Weights of a small transformer language model.
Size: 16 layers, width 224, MLP 448 SwiGLU, vocabulary 8192, 10.8M parameters.
Architecture: LayerNorm before each block, untied embeddings.
Each number is 50 + 12 x the weight over the matrix's rms, rounded and kept within 0 to 99. Layers, rows and columns count from 0.

# layer 4 MLP down (transposed), 448x224, rms 0.0856, rows 377-418, columns 0-55
49 50 35 47 43 49 50 35 32 50 50 53 44 59 27 54 43 47 56 56 46 76 47 52 55 51 46 46 43 43 46 40 41 50 46 38 73 62 46 65 55 56 20 45 57 59 50 50 50 46 54 52 53 47 63 50
69 65 60 37 47 61 70 53 46 51 37 55 64 56 41 46 42 43 44 74 57 53 57 78 08 52 44 43 65 58 44 50 59 63 34 51 54 40 53 38 51 49 49 54 66 27 51 37 60 52 37 52 54 50 60 56
54 47 66 66 39 46 63 67 49 60 23 56 55 37 51 36 67 32 45 45 65 61 49 45 63 52 23 57 36 55 54 63 47 49 53 51 41 43 59 44 46 54 04 54 54 32 49 55 37 65 28 47 57 39 30 56
43 40 49 60 45 65 72 84 44 56 65 56 50 40 37 60 48 63 33 46 49 46 61 44 41 59 53 77 45 41 57 59 52 42 54 57 49 68 55 42 42 54 66 46 51 57 54 55 27 55 30 53 54 61 43 81
31 45 36 45 55 28 44 53 52 61 60 40 47 52 55 63 48 50 72 55 60 36 45 50 43 34 46 45 55 63 63 36 50 50 76 90 53 47 46 48 64 55 96 39 52 39 64 67 17 27 52 67 47 39 31 46
46 56 44 31 51 47 54 40 56 54 63 50 36 31 44 46 59 73 44 37 52 50 34 55 38 57 56 65 43 60 40 61 46 58 70 43 55 49 45 54 41 44 99 49 68 48 32 49 56 55 49 56 50 61 50 52
38 32 70 63 55 48 53 62 55 64 57 48 65 23 56 51 58 41 39 35 38 53 27 73 51 62 64 68 21 58 51 75 50 59 44 47 37 48 46 37 40 63 00 45 56 54 50 54 57 47 39 42 62 63 51 41
43 42 30 33 47 50 40 68 31 54 33 45 59 27 42 35 48 35 59 60 43 52 44 53 50 55 49 48 38 36 52 50 34 40 54 66 52 63 46 41 37 60 54 36 57 44 51 58 46 50 34 55 42 49 53 79
64 37 52 32 42 48 48 61 34 42 47 38 46 42 50 48 58 71 67 62 50 41 43 37 56 58 52 47 52 44 57 64 39 83 57 42 61 57 70 49 43 44 99 48 52 72 43 43 45 43 62 67 40 47 46 49
60 39 46 42 62 72 61 62 35 65 70 56 60 44 48 49 61 58 59 64 53 48 41 53 52 57 56 54 38 31 42 42 44 40 54 62 49 48 73 33 30 39 40 41 53 55 50 46 53 49 43 60 43 46 53 50
55 13 66 43 31 24 70 60 55 65 52 50 36 49 40 49 42 41 41 41 62 51 68 37 47 52 37 61 68 65 58 55 56 47 53 60 65 37 39 53 38 36 13 48 50 59 48 40 58 53 66 35 55 47 64 59
49 39 42 43 37 45 58 45 40 70 49 59 49 42 45 64 63 44 44 63 55 65 48 58 55 53 43 50 37 29 42 34 26 67 37 32 66 56 55 26 61 47 25 47 44 46 51 52 50 56 32 47 54 47 60 65
62 36 59 34 56 71 62 61 50 29 73 57 52 45 51 60 22 61 44 34 49 51 31 37 52 47 64 42 15 44 40 62 34 58 45 45 26 38 56 47 18 45 76 64 49 56 43 66 55 43 57 38 45 46 36 42
60 55 58 36 79 30 53 31 57 38 57 30 47 52 33 52 54 61 62 58 42 52 44 43 46 49 59 50 52 36 70 36 70 42 67 60 51 60 50 75 60 56 26 27 42 86 66 49 63 52 43 37 39 60 59 30
57 51 53 59 62 78 44 57 28 61 36 47 80 57 46 66 53 44 52 56 38 45 42 66 52 37 57 46 52 44 40 58 70 69 54 54 54 24 42 65 41 60 70 68 31 58 39 60 46 60 54 56 51 56 50 65
67 31 45 43 37 23 75 30 26 70 32 33 45 47 39 59 59 29 38 52 53 51 58 53 56 59 40 60 56 59 55 63 65 50 40 31 66 71 47 39 64 54 20 43 57 51 47 65 53 52 62 55 52 58 45 56
52 38 31 71 54 41 36 58 38 50 61 60 44 47 45 64 56 67 58 58 45 52 50 57 29 43 45 49 57 61 49 38 49 40 28 58 44 45 35 46 41 54 54 47 55 47 34 61 49 66 57 74 63 59 53 42
53 50 61 48 63 21 22 51 38 63 72 65 45 63 59 48 47 45 46 56 64 37 61 54 56 53 37 50 65 50 36 55 54 46 54 51 04 34 38 53 61 47 40 58 62 43 09 62 43 49 48 66 50 39 49 25
50 38 69 48 63 53 46 60 55 38 56 49 48 55 50 36 74 55 59 58 38 44 64 44 61 58 58 49 47 37 46 64 43 65 33 53 46 49 51 56 51 58 56 38 54 48 59 38 45 50 56 49 59 49 34 48
28 33 23 55 44 49 52 47 55 70 67 61 54 34 61 42 60 49 26 44 44 51 53 39 59 41 71 44 43 65 49 71 44 75 45 41 62 45 67 53 44 62 16 62 53 38 66 56 52 29 68 62 51 56 50 58
51 49 36 28 72 63 50 38 33 59 48 51 41 51 41 53 48 64 41 54 46 35 64 69 85 38 35 58 64 62 28 36 49 62 39 54 56 76 42 51 60 56 76 48 34 35 77 40 28 67 39 63 55 63 53 45
65 67 41 20 49 51 46 64 50 47 63 39 64 28 49 48 46 36 48 41 51 57 48 46 37 41 58 49 46 40 58 47 39 34 48 56 66 38 47 30 51 53 56 77 71 47 56 56 76 61 36 62 53 33 51 47
45 57 47 60 51 29 75 53 45 61 43 32 62 46 77 57 33 43 55 58 41 31 28 65 56 51 60 70 57 66 54 49 51 73 64 58 59 54 46 48 45 42 85 39 54 47 77 54 51 57 59 45 42 60 39 62
41 34 47 62 30 64 49 26 74 52 46 44 75 43 51 57 38 57 58 53 45 70 64 32 56 46 77 57 31 34 49 61 43 53 35 61 54 59 55 34 37 37 74 59 40 40 47 48 51 39 47 59 30 52 65 48
38 59 35 38 61 73 56 28 47 58 46 39 61 57 53 50 64 46 30 33 54 37 76 69 55 57 45 42 65 71 55 44 56 63 63 58 39 36 46 55 46 51 66 52 49 51 42 59 32 45 61 55 41 44 49 53
56 38 51 52 44 51 54 54 61 67 65 31 45 54 53 53 59 42 53 59 46 50 67 66 44 44 51 43 71 64 45 60 54 46 79 35 47 56 60 24 39 48 51 56 54 57 54 34 56 64 55 40 43 38 55 34
39 43 45 36 58 51 30 53 61 67 60 44 46 65 50 42 70 39 53 46 51 46 43 48 62 69 45 48 33 81 55 58 64 36 38 69 33 21 35 38 43 41 99 46 48 46 64 70 53 47 52 39 50 63 55 52
46 58 59 54 54 43 20 46 52 63 40 60 64 46 45 39 62 41 45 60 57 25 38 43 39 47 63 61 65 69 46 42 48 18 50 46 69 44 55 57 43 34 71 56 20 60 35 41 57 42 45 53 45 53 56 60
74 44 52 50 41 54 68 51 25 55 66 65 66 59 54 30 36 51 58 45 57 39 47 33 45 43 45 32 62 47 33 31 67 48 58 31 58 31 47 48 52 51 21 46 52 72 57 49 66 31 53 52 50 58 50 44
59 43 64 40 46 46 55 33 49 58 51 53 41 49 50 22 62 47 43 57 43 37 35 36 36 35 61 54 53 37 39 49 32 51 25 61 52 60 54 47 56 50 29 49 63 53 43 37 45 42 36 27 39 57 48 50
47 50 58 30 56 66 61 63 64 54 51 65 50 57 49 53 38 56 59 42 44 51 44 71 41 53 41 28 55 45 46 58 48 69 61 71 42 44 44 61 46 67 66 52 62 29 35 34 34 46 46 52 76 50 49 77
45 54 32 59 49 55 45 70 35 62 55 33 45 68 50 39 54 41 38 39 45 69 43 56 59 45 48 35 40 71 23 62 61 37 40 46 67 52 48 70 58 60 40 43 48 60 60 52 58 58 46 69 61 60 60 47
61 53 54 66 56 56 21 28 54 50 45 55 51 79 47 57 63 45 41 52 32 73 52 38 61 43 63 76 64 56 35 66 49 45 44 46 55 65 47 61 49 43 86 50 57 58 37 48 46 46 50 44 39 55 55 56
67 46 51 45 53 46 53 42 48 20 45 53 56 43 59 43 63 38 31 52 49 43 68 28 28 47 55 64 36 41 60 62 34 53 29 52 55 54 37 41 43 46 51 10 53 62 60 17 31 72 42 61 45 26 63 66
48 42 62 36 63 39 65 55 27 49 54 41 39 40 82 43 56 49 59 48 57 58 49 53 47 60 39 57 45 37 46 38 48 38 45 66 45 37 45 43 45 51 30 40 52 37 41 56 58 73 52 49 50 90 54 33
48 57 46 19 63 58 46 61 34 55 63 66 64 64 31 52 35 32 51 62 67 48 51 55 40 46 54 45 48 52 38 38 41 72 41 47 46 65 53 68 77 41 52 27 82 60 49 41 47 50 43 62 59 59 44 34
48 34 47 45 55 53 52 49 57 28 48 61 44 67 38 45 58 64 45 33 65 48 67 25 56 56 45 46 45 44 49 72 62 49 57 60 50 60 69 39 43 40 74 54 49 49 68 41 59 58 60 78 42 27 45 46
74 25 62 76 37 44 60 44 49 77 59 27 33 60 49 59 32 50 50 45 51 39 45 71 32 46 61 35 46 49 85 61 47 36 55 45 62 65 33 58 35 50 47 43 44 58 65 48 51 60 56 48 53 44 61 56
61 65 58 58 36 67 60 70 30 58 27 56 77 37 42 24 44 67 35 54 50 41 53 51 46 69 49 36 58 49 47 50 42 33 45 46 56 41 61 56 56 45 74 31 61 54 36 59 55 51 60 32 53 39 38 36
66 63 52 48 62 73 58 53 36 32 51 48 42 54 63 65 45 56 45 35 44 44 40 65 22 52 55 23 54 43 36 63 48 42 51 48 65 55 44 34 71 40 22 43 59 34 53 52 56 46 54 35 65 58 37 51
36 43 44 44 46 37 48 39 67 67 58 59 57 27 57 68 38 57 40 58 64 52 71 54 62 47 47 49 62 42 49 49 48 48 50 53 45 32 56 54 43 66 99 61 49 47 65 52 51 55 44 58 48 39 46 45
60 61 44 49 54 42 42 55 62 44 62 63 46 74 51 37 47 53 52 71 42 55 79 56 44 57 35 38 21 48 45 51 39 42 47 58 58 58 54 55 53 52 04 42 68 51 25 46 43 39 59 58 54 42 32 71
# layer 4 MLP gate, 448x224, rms 0.0894, rows 378-419, columns 0-55
44 51 49 57 47 37 42 36 67 31 56 57 60 55 66 56 68 55 50 29 66 37 59 14 69 43 58 59 32 42 63 67 37 53 59 60 51 91 32 62 38 44 40 38 35 53 39 43 53 70 60 48 43 40 80 38
39 41 54 40 35 71 60 57 42 51 34 54 32 44 36 35 39 57 81 42 59 66 57 49 48 52 37 36 38 27 53 38 69 40 79 50 61 84 42 55 60 52 44 42 60 23 53 53 48 76 42 20 72 50 63 58
42 57 54 44 59 58 50 55 59 54 59 58 55 46 45 43 27 56 63 42 46 57 66 37 45 43 52 62 32 40 45 41 65 51 48 48 56 30 58 45 47 58 63 40 60 67 59 49 65 37 46 55 30 28 57 64
46 44 37 63 27 47 57 33 53 60 52 22 30 55 49 60 56 57 53 55 49 49 48 35 73 37 42 34 55 87 52 58 49 27 31 55 53 57 51 56 66 43 36 56 58 50 51 46 45 39 45 59 38 58 69 56
77 53 37 43 35 41 64 43 56 32 48 40 54 60 51 50 51 69 56 45 65 63 56 57 63 55 45 49 55 55 47 56 34 50 34 61 53 12 46 53 68 53 43 51 62 67 67 60 54 58 37 48 50 44 79 56
31 70 44 38 47 62 48 62 45 46 57 63 41 46 45 49 59 85 68 52 58 47 68 43 71 58 62 40 42 21 78 33 70 60 36 49 46 27 46 57 48 46 42 56 63 50 51 44 60 55 72 45 48 83 66 35
59 54 50 61 57 43 57 46 67 46 48 54 38 47 40 48 41 66 39 45 82 57 54 64 54 56 51 59 51 50 71 61 54 58 57 53 32 63 62 52 60 41 60 52 54 58 51 61 61 40 54 37 53 65 69 51
52 41 35 37 67 54 58 17 61 59 56 49 29 47 53 23 46 51 50 31 36 46 72 46 58 41 36 60 52 51 46 57 54 50 48 39 58 53 60 41 23 49 52 51 64 31 46 44 59 55 69 44 65 46 58 42
76 50 43 42 47 55 61 44 49 49 72 50 67 48 36 62 61 71 63 33 61 36 34 47 39 65 51 54 60 34 50 53 45 42 41 77 63 60 32 42 50 37 49 39 39 56 56 43 55 61 49 45 44 63 64 32
47 22 69 49 65 41 64 62 65 52 62 22 38 46 62 50 43 31 64 49 40 55 36 49 64 45 29 62 41 77 60 64 91 44 57 57 57 38 56 37 64 26 49 56 70 64 43 56 57 56 48 42 51 30 35 46
51 48 41 73 47 42 37 41 59 32 37 38 35 41 67 50 37 43 39 39 61 47 57 52 42 26 36 36 63 60 54 50 58 39 53 45 64 32 58 51 42 44 57 66 64 40 35 34 54 49 45 54 42 50 39 56
62 49 56 49 45 30 70 17 41 65 71 50 46 44 53 41 47 61 51 44 31 34 53 32 54 49 33 63 61 47 74 50 59 66 38 59 58 38 63 57 50 55 58 33 48 31 33 69 40 66 39 59 50 67 49 34
58 44 53 59 71 35 79 54 44 37 39 48 52 36 51 28 56 79 47 60 38 33 70 56 43 45 57 49 47 45 76 34 55 48 41 58 45 50 46 61 52 54 54 49 35 74 62 50 67 54 61 72 23 38 48 53
43 35 59 42 62 45 36 51 45 87 47 68 18 29 50 60 42 46 41 48 38 25 62 27 56 41 34 62 48 91 89 59 36 49 46 64 60 60 47 50 47 53 35 39 53 61 38 50 64 61 50 43 45 35 67 40
48 49 67 79 50 55 58 53 57 68 70 49 62 74 57 39 41 62 49 52 50 35 61 66 39 60 50 67 17 45 55 54 46 47 37 50 47 49 57 47 27 33 59 65 46 40 69 40 49 49 22 53 76 42 56 48
39 58 53 56 48 48 41 65 43 52 63 24 21 45 59 45 54 37 43 67 43 51 42 75 45 53 51 60 63 51 33 51 49 55 70 56 65 54 57 46 43 63 56 30 68 67 56 65 60 38 36 70 53 34 43 64
51 55 46 38 71 54 36 50 35 48 81 72 53 32 57 62 54 57 64 35 46 47 55 57 41 57 65 58 64 44 42 73 44 54 67 49 48 40 54 46 49 70 63 51 66 51 32 65 43 58 42 71 28 66 40 51
58 67 44 47 44 40 43 42 45 47 53 54 25 73 60 72 25 43 46 52 68 55 39 40 54 62 57 50 58 70 46 31 72 40 43 41 36 60 52 36 65 42 70 45 43 82 61 65 61 43 41 53 46 52 73 40
39 73 54 61 48 46 30 40 28 24 31 52 58 37 70 47 74 46 78 37 41 33 30 67 40 62 49 52 43 80 63 00 51 55 38 64 50 53 58 49 62 45 28 51 48 67 83 51 62 40 36 49 75 49 27 32
50 46 53 64 31 53 51 59 51 51 47 46 57 57 46 56 55 42 44 63 58 34 66 27 20 57 61 36 41 56 44 48 65 45 36 39 67 35 46 42 58 52 61 51 41 49 34 55 73 43 36 32 44 38 49 53
39 59 62 47 44 41 51 60 55 52 40 40 66 40 54 58 38 35 54 50 77 55 48 57 35 58 53 39 29 60 37 36 44 67 48 55 63 47 55 43 51 40 35 48 50 42 57 53 50 43 33 63 70 60 37 64
68 50 80 46 63 67 28 56 52 38 40 55 55 47 51 54 49 46 41 55 73 49 51 53 42 56 53 56 48 53 48 66 53 42 24 62 46 65 15 24 57 46 58 57 17 53 66 51 48 54 34 34 52 40 30 43
50 44 38 43 42 46 61 16 70 51 52 57 60 46 43 39 55 53 69 37 37 48 78 47 47 53 54 62 34 65 71 57 50 72 08 46 52 59 61 61 54 73 57 58 44 50 54 58 61 49 48 32 39 59 39 51
49 53 69 47 48 48 48 33 45 37 46 60 65 47 58 65 58 34 51 63 59 15 73 55 42 71 54 41 47 80 48 52 48 59 47 58 34 45 36 25 49 50 54 50 54 58 45 39 42 56 41 50 51 47 49 74
48 38 53 37 47 43 35 53 65 56 58 53 44 65 62 40 43 61 49 50 36 45 50 73 56 63 61 45 46 52 55 45 63 34 47 51 38 47 49 31 44 55 26 47 64 49 48 38 46 79 55 45 66 50 40 40
31 57 60 32 53 64 32 48 26 53 49 53 41 72 67 39 42 69 51 53 49 57 57 47 38 57 71 35 44 47 69 30 36 62 51 58 63 53 35 45 47 37 55 54 54 60 44 45 64 51 53 49 31 48 80 37
49 48 51 59 40 58 65 57 54 51 38 37 62 28 47 53 51 44 59 69 54 55 48 65 57 69 60 34 35 69 75 53 49 69 67 52 54 67 40 53 53 62 55 32 57 41 44 54 35 68 68 38 63 43 33 42
68 43 45 57 49 60 65 44 42 70 62 62 71 56 58 43 40 51 58 61 54 37 39 46 48 60 46 48 64 60 70 39 55 66 60 50 60 50 17 47 49 34 42 57 44 63 38 59 71 34 65 52 59 53 64 43
34 47 46 30 59 56 43 43 35 17 30 66 51 78 41 57 60 32 49 40 38 49 47 55 41 53 58 34 20 44 46 30 59 23 31 29 53 51 40 40 62 40 58 49 43 56 65 31 51 46 57 32 47 53 47 39
45 69 51 56 44 53 49 64 59 57 44 65 59 51 51 50 55 46 39 47 33 60 46 57 46 56 43 25 64 73 34 48 61 59 52 69 31 25 30 58 50 48 39 59 49 44 42 38 68 44 37 41 66 38 50 67
36 46 40 59 53 20 57 59 59 33 41 56 69 33 61 56 47 38 53 71 37 45 50 33 58 37 32 51 47 34 63 54 47 50 45 39 51 75 36 49 38 62 39 47 63 38 49 43 63 50 47 47 32 24 33 64
73 28 41 55 59 55 26 50 51 38 45 56 66 48 42 50 55 46 53 49 48 53 62 44 51 52 63 31 46 42 43 58 63 42 24 63 43 59 47 56 57 55 62 52 41 56 59 20 41 60 55 66 27 41 73 57
61 39 58 32 44 67 59 75 26 33 31 37 46 52 59 50 55 64 35 68 47 47 75 30 42 35 46 56 60 52 59 39 35 45 21 66 54 33 33 36 44 51 45 27 54 58 58 24 41 80 55 37 32 30 89 54
46 63 52 39 41 47 54 59 68 64 58 64 62 53 40 38 48 49 39 41 44 49 37 37 60 65 38 49 64 34 27 40 47 50 40 57 60 48 58 44 66 71 62 24 44 41 59 27 46 44 77 48 56 45 41 55
23 63 41 56 66 17 55 51 74 51 73 39 39 35 56 46 67 34 66 39 42 57 41 59 58 47 58 40 57 58 57 40 56 44 70 63 41 45 52 51 49 42 37 21 40 55 67 47 66 68 39 56 65 50 49 42
29 65 40 53 66 50 27 51 52 58 59 67 44 57 29 49 37 50 48 47 61 65 51 60 58 56 70 57 44 58 51 76 55 70 45 58 34 31 54 58 71 31 60 37 50 61 69 32 28 57 70 67 71 55 25 62
23 46 36 38 45 38 64 38 60 72 64 60 64 66 55 44 64 29 43 54 27 52 20 54 48 46 53 30 53 38 55 40 49 66 54 48 60 67 54 58 47 65 39 48 39 48 53 42 37 39 51 59 62 50 38 58
40 58 39 37 40 63 58 42 55 64 50 57 50 73 33 39 61 71 70 51 57 26 45 54 66 69 64 58 38 54 70 49 32 64 43 52 74 40 37 57 44 47 53 33 37 61 50 51 49 53 69 33 45 41 36 69
48 26 64 41 62 51 55 56 43 70 60 30 70 56 35 50 42 35 52 44 47 40 53 53 55 44 58 55 39 53 50 41 36 65 30 44 47 41 46 57 57 52 46 47 47 72 68 44 50 43 49 42 25 31 60 48
38 50 41 55 53 35 47 35 52 52 69 63 51 61 44 61 22 57 38 48 46 63 34 64 68 67 42 50 41 41 44 32 34 65 45 65 43 36 38 59 52 33 74 41 48 37 32 39 50 40 63 68 49 48 38 48
45 51 56 53 45 47 44 41 18 52 35 73 60 54 47 52 44 45 48 28 42 60 50 47 51 64 62 48 37 51 61 49 74 61 51 34 41 55 47 37 45 37 80 61 47 56 47 50 41 49 46 41 47 63 44 30
38 60 41 71 44 42 48 27 55 52 40 43 36 48 59 28 57 53 52 59 55 44 59 41 49 43 40 55 82 44 66 60 47 64 41 76 62 59 57 64 57 44 31 39 54 55 35 48 44 60 54 58 70 66 54 34
# layer 4 MLP up, 448x224, rms 0.0881, rows 378-418, columns 0-55
53 63 60 51 55 54 71 57 55 57 46 68 52 44 53 55 36 56 64 57 38 43 50 64 36 45 46 54 35 50 55 68 60 51 38 48 54 55 64 40 50 40 66 58 42 51 53 52 45 42 43 37 59 58 62 49
68 39 55 64 60 35 35 56 49 50 68 54 60 36 63 68 19 46 43 41 41 49 48 55 51 42 40 60 69 60 43 40 38 49 13 44 48 56 64 55 61 65 28 44 60 56 45 57 43 50 41 43 57 40 30 55
26 27 40 60 44 64 31 68 57 38 45 67 51 45 23 48 43 46 34 64 46 30 59 42 59 54 55 54 31 65 35 46 82 39 52 50 53 35 49 53 41 42 48 43 52 63 55 49 61 51 33 62 49 45 50 51
13 40 42 29 67 42 49 16 46 77 56 44 42 58 57 53 40 47 55 62 57 61 35 59 63 33 79 35 38 66 52 58 51 65 41 34 64 39 47 57 55 48 62 59 69 70 51 44 36 49 73 44 35 51 65 80
61 44 41 44 58 43 50 56 56 53 36 54 52 50 61 40 63 61 45 27 61 46 45 59 57 60 59 50 53 54 68 44 37 77 54 42 40 53 57 52 63 57 55 57 64 45 54 59 37 44 51 77 58 53 43 57
50 72 78 68 26 55 62 51 34 32 38 53 67 42 65 30 51 35 28 36 67 38 50 60 42 56 55 52 30 65 55 52 37 44 57 56 50 43 51 51 26 20 40 57 54 47 45 43 60 37 55 47 44 41 38 50
45 57 53 51 30 64 39 30 53 79 51 54 65 41 18 63 57 37 54 64 49 36 58 52 50 72 42 42 64 56 67 39 50 40 53 49 55 42 56 45 54 42 44 30 49 52 57 69 53 73 32 59 48 39 62 52
36 72 64 52 37 48 55 60 21 53 55 33 49 74 67 75 45 49 45 34 62 64 57 65 58 64 69 64 40 64 52 58 27 75 45 57 47 57 55 65 49 48 61 28 48 61 72 57 41 38 59 62 38 57 58 57
34 53 41 52 37 30 49 60 46 47 25 61 52 34 30 60 28 37 66 36 37 53 38 68 56 29 58 45 44 62 61 82 55 59 73 52 63 53 51 72 42 55 44 57 59 65 33 56 38 62 49 72 56 55 41 71
59 32 81 23 48 36 62 63 39 43 63 54 49 35 52 54 54 59 52 53 22 41 36 57 40 73 48 38 61 43 40 46 57 71 66 69 35 56 36 42 54 42 40 50 41 42 46 57 67 62 62 38 51 34 60 46
47 49 58 57 40 50 58 41 47 48 58 44 57 43 54 68 51 54 54 63 58 71 56 46 60 48 33 44 60 30 33 30 41 66 44 44 50 62 42 43 49 53 39 56 51 53 23 54 46 56 36 57 42 51 74 66
45 51 50 31 53 40 50 39 62 44 33 75 45 30 41 49 43 32 61 56 43 34 52 52 48 49 35 46 47 50 39 43 50 31 36 42 53 48 36 56 73 72 50 50 58 47 42 58 60 53 76 50 50 51 61 70
46 51 61 51 44 45 46 43 32 44 55 38 59 30 67 50 41 43 24 55 22 38 68 52 34 42 53 54 49 39 66 69 67 54 43 17 51 44 44 40 38 42 39 79 59 43 46 43 34 51 55 46 48 68 27 64
56 61 56 28 53 72 76 21 36 56 26 56 63 35 56 55 49 43 88 59 45 50 43 52 60 53 62 53 40 32 43 59 35 58 44 33 67 65 24 49 69 42 66 32 44 47 62 62 53 51 88 65 65 41 48 48
34 65 42 28 41 54 47 49 39 52 51 65 40 51 56 56 26 43 65 40 47 53 43 48 56 55 70 54 45 41 69 48 33 40 42 66 44 48 64 62 60 35 48 62 56 58 67 65 41 39 57 50 35 57 37 40
39 44 45 62 72 34 41 48 53 34 58 33 37 41 46 45 59 39 35 41 35 55 35 56 60 51 65 39 60 55 44 38 56 50 61 50 49 37 43 53 58 56 63 52 59 50 56 63 71 43 46 54 49 59 56 66
43 67 56 67 41 73 70 53 36 39 36 42 52 31 41 36 45 55 62 50 37 42 41 47 58 49 41 36 46 39 68 41 48 55 41 68 79 63 49 56 51 38 48 54 39 49 71 35 51 42 57 31 67 62 71 49
46 43 64 51 57 71 67 56 64 46 37 49 67 33 42 35 65 60 55 49 33 40 57 55 42 47 44 42 50 23 44 69 35 47 46 49 66 31 46 66 49 58 39 56 63 20 55 33 49 63 57 41 58 57 37 51
42 29 27 40 45 59 55 50 59 87 64 56 65 34 53 47 39 47 23 71 75 40 73 47 66 23 39 29 43 19 66 79 34 56 51 53 60 36 46 33 48 64 44 49 54 45 30 37 40 56 63 40 43 60 47 73
42 65 35 44 60 26 68 57 43 76 53 69 58 51 46 37 39 60 54 44 41 42 31 40 50 75 34 59 56 31 42 48 32 70 35 62 42 36 52 55 50 49 61 69 56 48 72 64 59 44 38 55 43 57 40 43
58 61 47 43 60 51 47 45 67 38 43 48 66 48 62 48 45 64 63 48 67 46 56 52 51 47 58 57 49 51 54 57 54 37 39 51 63 48 65 43 49 55 44 71 70 35 65 48 69 49 43 59 50 42 42 56
55 60 57 58 57 74 50 48 48 15 44 54 54 49 38 55 55 71 47 54 39 44 37 58 60 54 53 30 54 62 57 46 65 24 67 20 54 48 56 40 62 56 65 49 34 53 46 66 52 37 43 45 73 37 42 51
65 40 58 22 26 55 47 51 41 62 35 47 50 69 34 33 51 62 44 36 44 50 45 69 55 45 30 64 61 56 67 26 91 45 46 35 43 34 53 50 59 49 55 67 52 63 48 65 47 72 50 58 32 46 39 40
39 60 60 57 62 54 45 53 55 52 42 65 59 30 52 41 52 45 52 50 55 25 53 47 30 60 37 33 45 41 52 62 31 58 59 58 37 55 48 34 53 35 47 53 45 34 23 53 54 60 55 56 54 22 45 56
54 35 50 52 43 46 49 57 54 52 62 63 37 62 57 38 58 45 61 51 33 39 47 62 54 58 62 44 49 54 55 47 48 37 53 62 39 47 61 43 41 52 21 46 57 48 60 46 49 68 55 54 60 33 55 34
36 58 59 72 57 52 66 58 59 69 48 50 62 61 43 60 49 48 34 48 35 51 71 69 51 70 46 60 32 85 24 68 47 53 56 62 44 28 39 52 40 38 44 39 75 53 60 49 60 41 49 44 55 65 53 49
53 49 41 26 40 60 73 43 55 42 36 74 52 53 51 45 49 14 20 58 54 57 60 46 48 66 55 47 22 54 43 51 36 72 46 63 58 56 53 34 68 75 67 46 64 45 51 47 53 70 25 71 57 56 54 47
56 46 25 74 49 37 50 39 42 58 33 28 34 40 48 67 58 47 38 56 55 62 49 59 58 30 42 70 69 46 61 47 61 47 37 54 47 51 48 42 51 66 45 57 56 37 32 41 52 59 23 70 64 56 58 53
63 41 43 43 46 60 48 71 64 89 65 67 67 38 46 45 26 62 56 63 73 52 62 49 38 45 55 68 41 57 45 54 48 53 37 49 81 41 44 48 44 38 51 51 56 40 56 63 58 47 63 50 43 46 41 58
50 42 58 34 48 38 66 57 48 47 55 52 46 67 46 44 51 27 56 41 47 42 44 66 42 55 42 38 55 54 28 58 53 65 39 83 44 24 33 60 48 47 38 56 45 36 46 49 66 38 26 54 62 41 69 76
42 58 49 51 45 62 33 47 56 63 41 42 24 77 41 53 47 44 46 37 62 55 47 57 38 73 42 41 66 56 53 43 46 58 37 58 55 37 65 51 56 35 66 67 26 58 54 63 64 68 43 65 69 51 70 29
58 59 50 52 65 40 58 59 53 36 52 55 46 29 52 70 52 69 64 44 51 47 41 36 59 41 47 40 64 42 64 61 58 37 43 38 37 40 37 27 60 62 35 71 45 60 50 56 60 35 50 45 43 63 47 63
37 54 48 71 36 57 44 65 51 29 60 57 42 43 59 46 24 49 29 51 49 43 51 42 57 50 39 74 59 42 61 28 65 52 58 49 28 31 32 69 45 53 35 60 50 52 45 74 46 57 59 35 52 68 40 49
52 51 50 46 44 48 25 47 58 61 46 46 58 57 59 69 60 28 49 53 50 39 53 62 63 59 39 52 19 46 35 60 55 64 44 55 37 38 56 67 57 65 66 52 41 54 76 45 42 17 57 68 53 37 50 73
57 39 41 60 60 47 33 49 39 47 50 67 57 58 52 59 57 41 29 46 49 51 42 60 44 48 30 56 35 29 45 48 46 43 40 60 70 67 76 63 48 51 53 59 43 37 60 36 51 43 29 37 68 54 55 33
61 52 50 44 61 58 57 61 24 58 45 59 57 60 71 38 47 57 48 52 29 41 45 55 47 67 63 50 48 53 59 32 50 69 29 44 70 53 52 59 53 45 32 26 41 41 38 35 38 36 55 58 25 59 53 42
76 44 61 62 62 48 49 47 43 69 45 41 56 34 58 61 35 42 53 65 29 59 47 44 49 62 37 69 66 61 31 82 52 36 46 62 53 51 51 50 43 46 40 39 64 70 44 81 28 66 52 48 47 69 38 35
32 35 42 50 63 42 46 58 45 38 49 44 30 42 52 64 47 41 48 50 46 66 56 55 58 46 59 50 59 55 52 60 52 59 40 46 51 39 56 54 38 54 43 73 35 44 50 29 55 74 34 65 32 47 58 25
41 50 30 32 36 44 51 45 56 57 43 50 78 51 46 53 58 48 61 45 28 45 50 62 40 44 72 45 45 56 46 60 62 51 63 74 38 37 41 61 49 66 45 49 52 36 43 32 51 43 52 57 51 57 62 38
34 45 49 48 57 37 42 28 58 62 76 58 54 46 60 55 29 47 40 38 53 44 52 60 58 43 38 53 54 39 44 46 50 62 45 57 31 48 66 46 42 53 69 45 54 55 50 49 42 34 44 55 38 38 51 50
51 55 39 44 53 61 45 56 75 32 57 37 46 57 46 42 56 62 58 70 56 40 40 47 72 45 52 29 46 47 32 37 30 49 50 74 68 42 56 58 37 51 37 26 47 54 53 42 50 52 65 60 65 57 40 73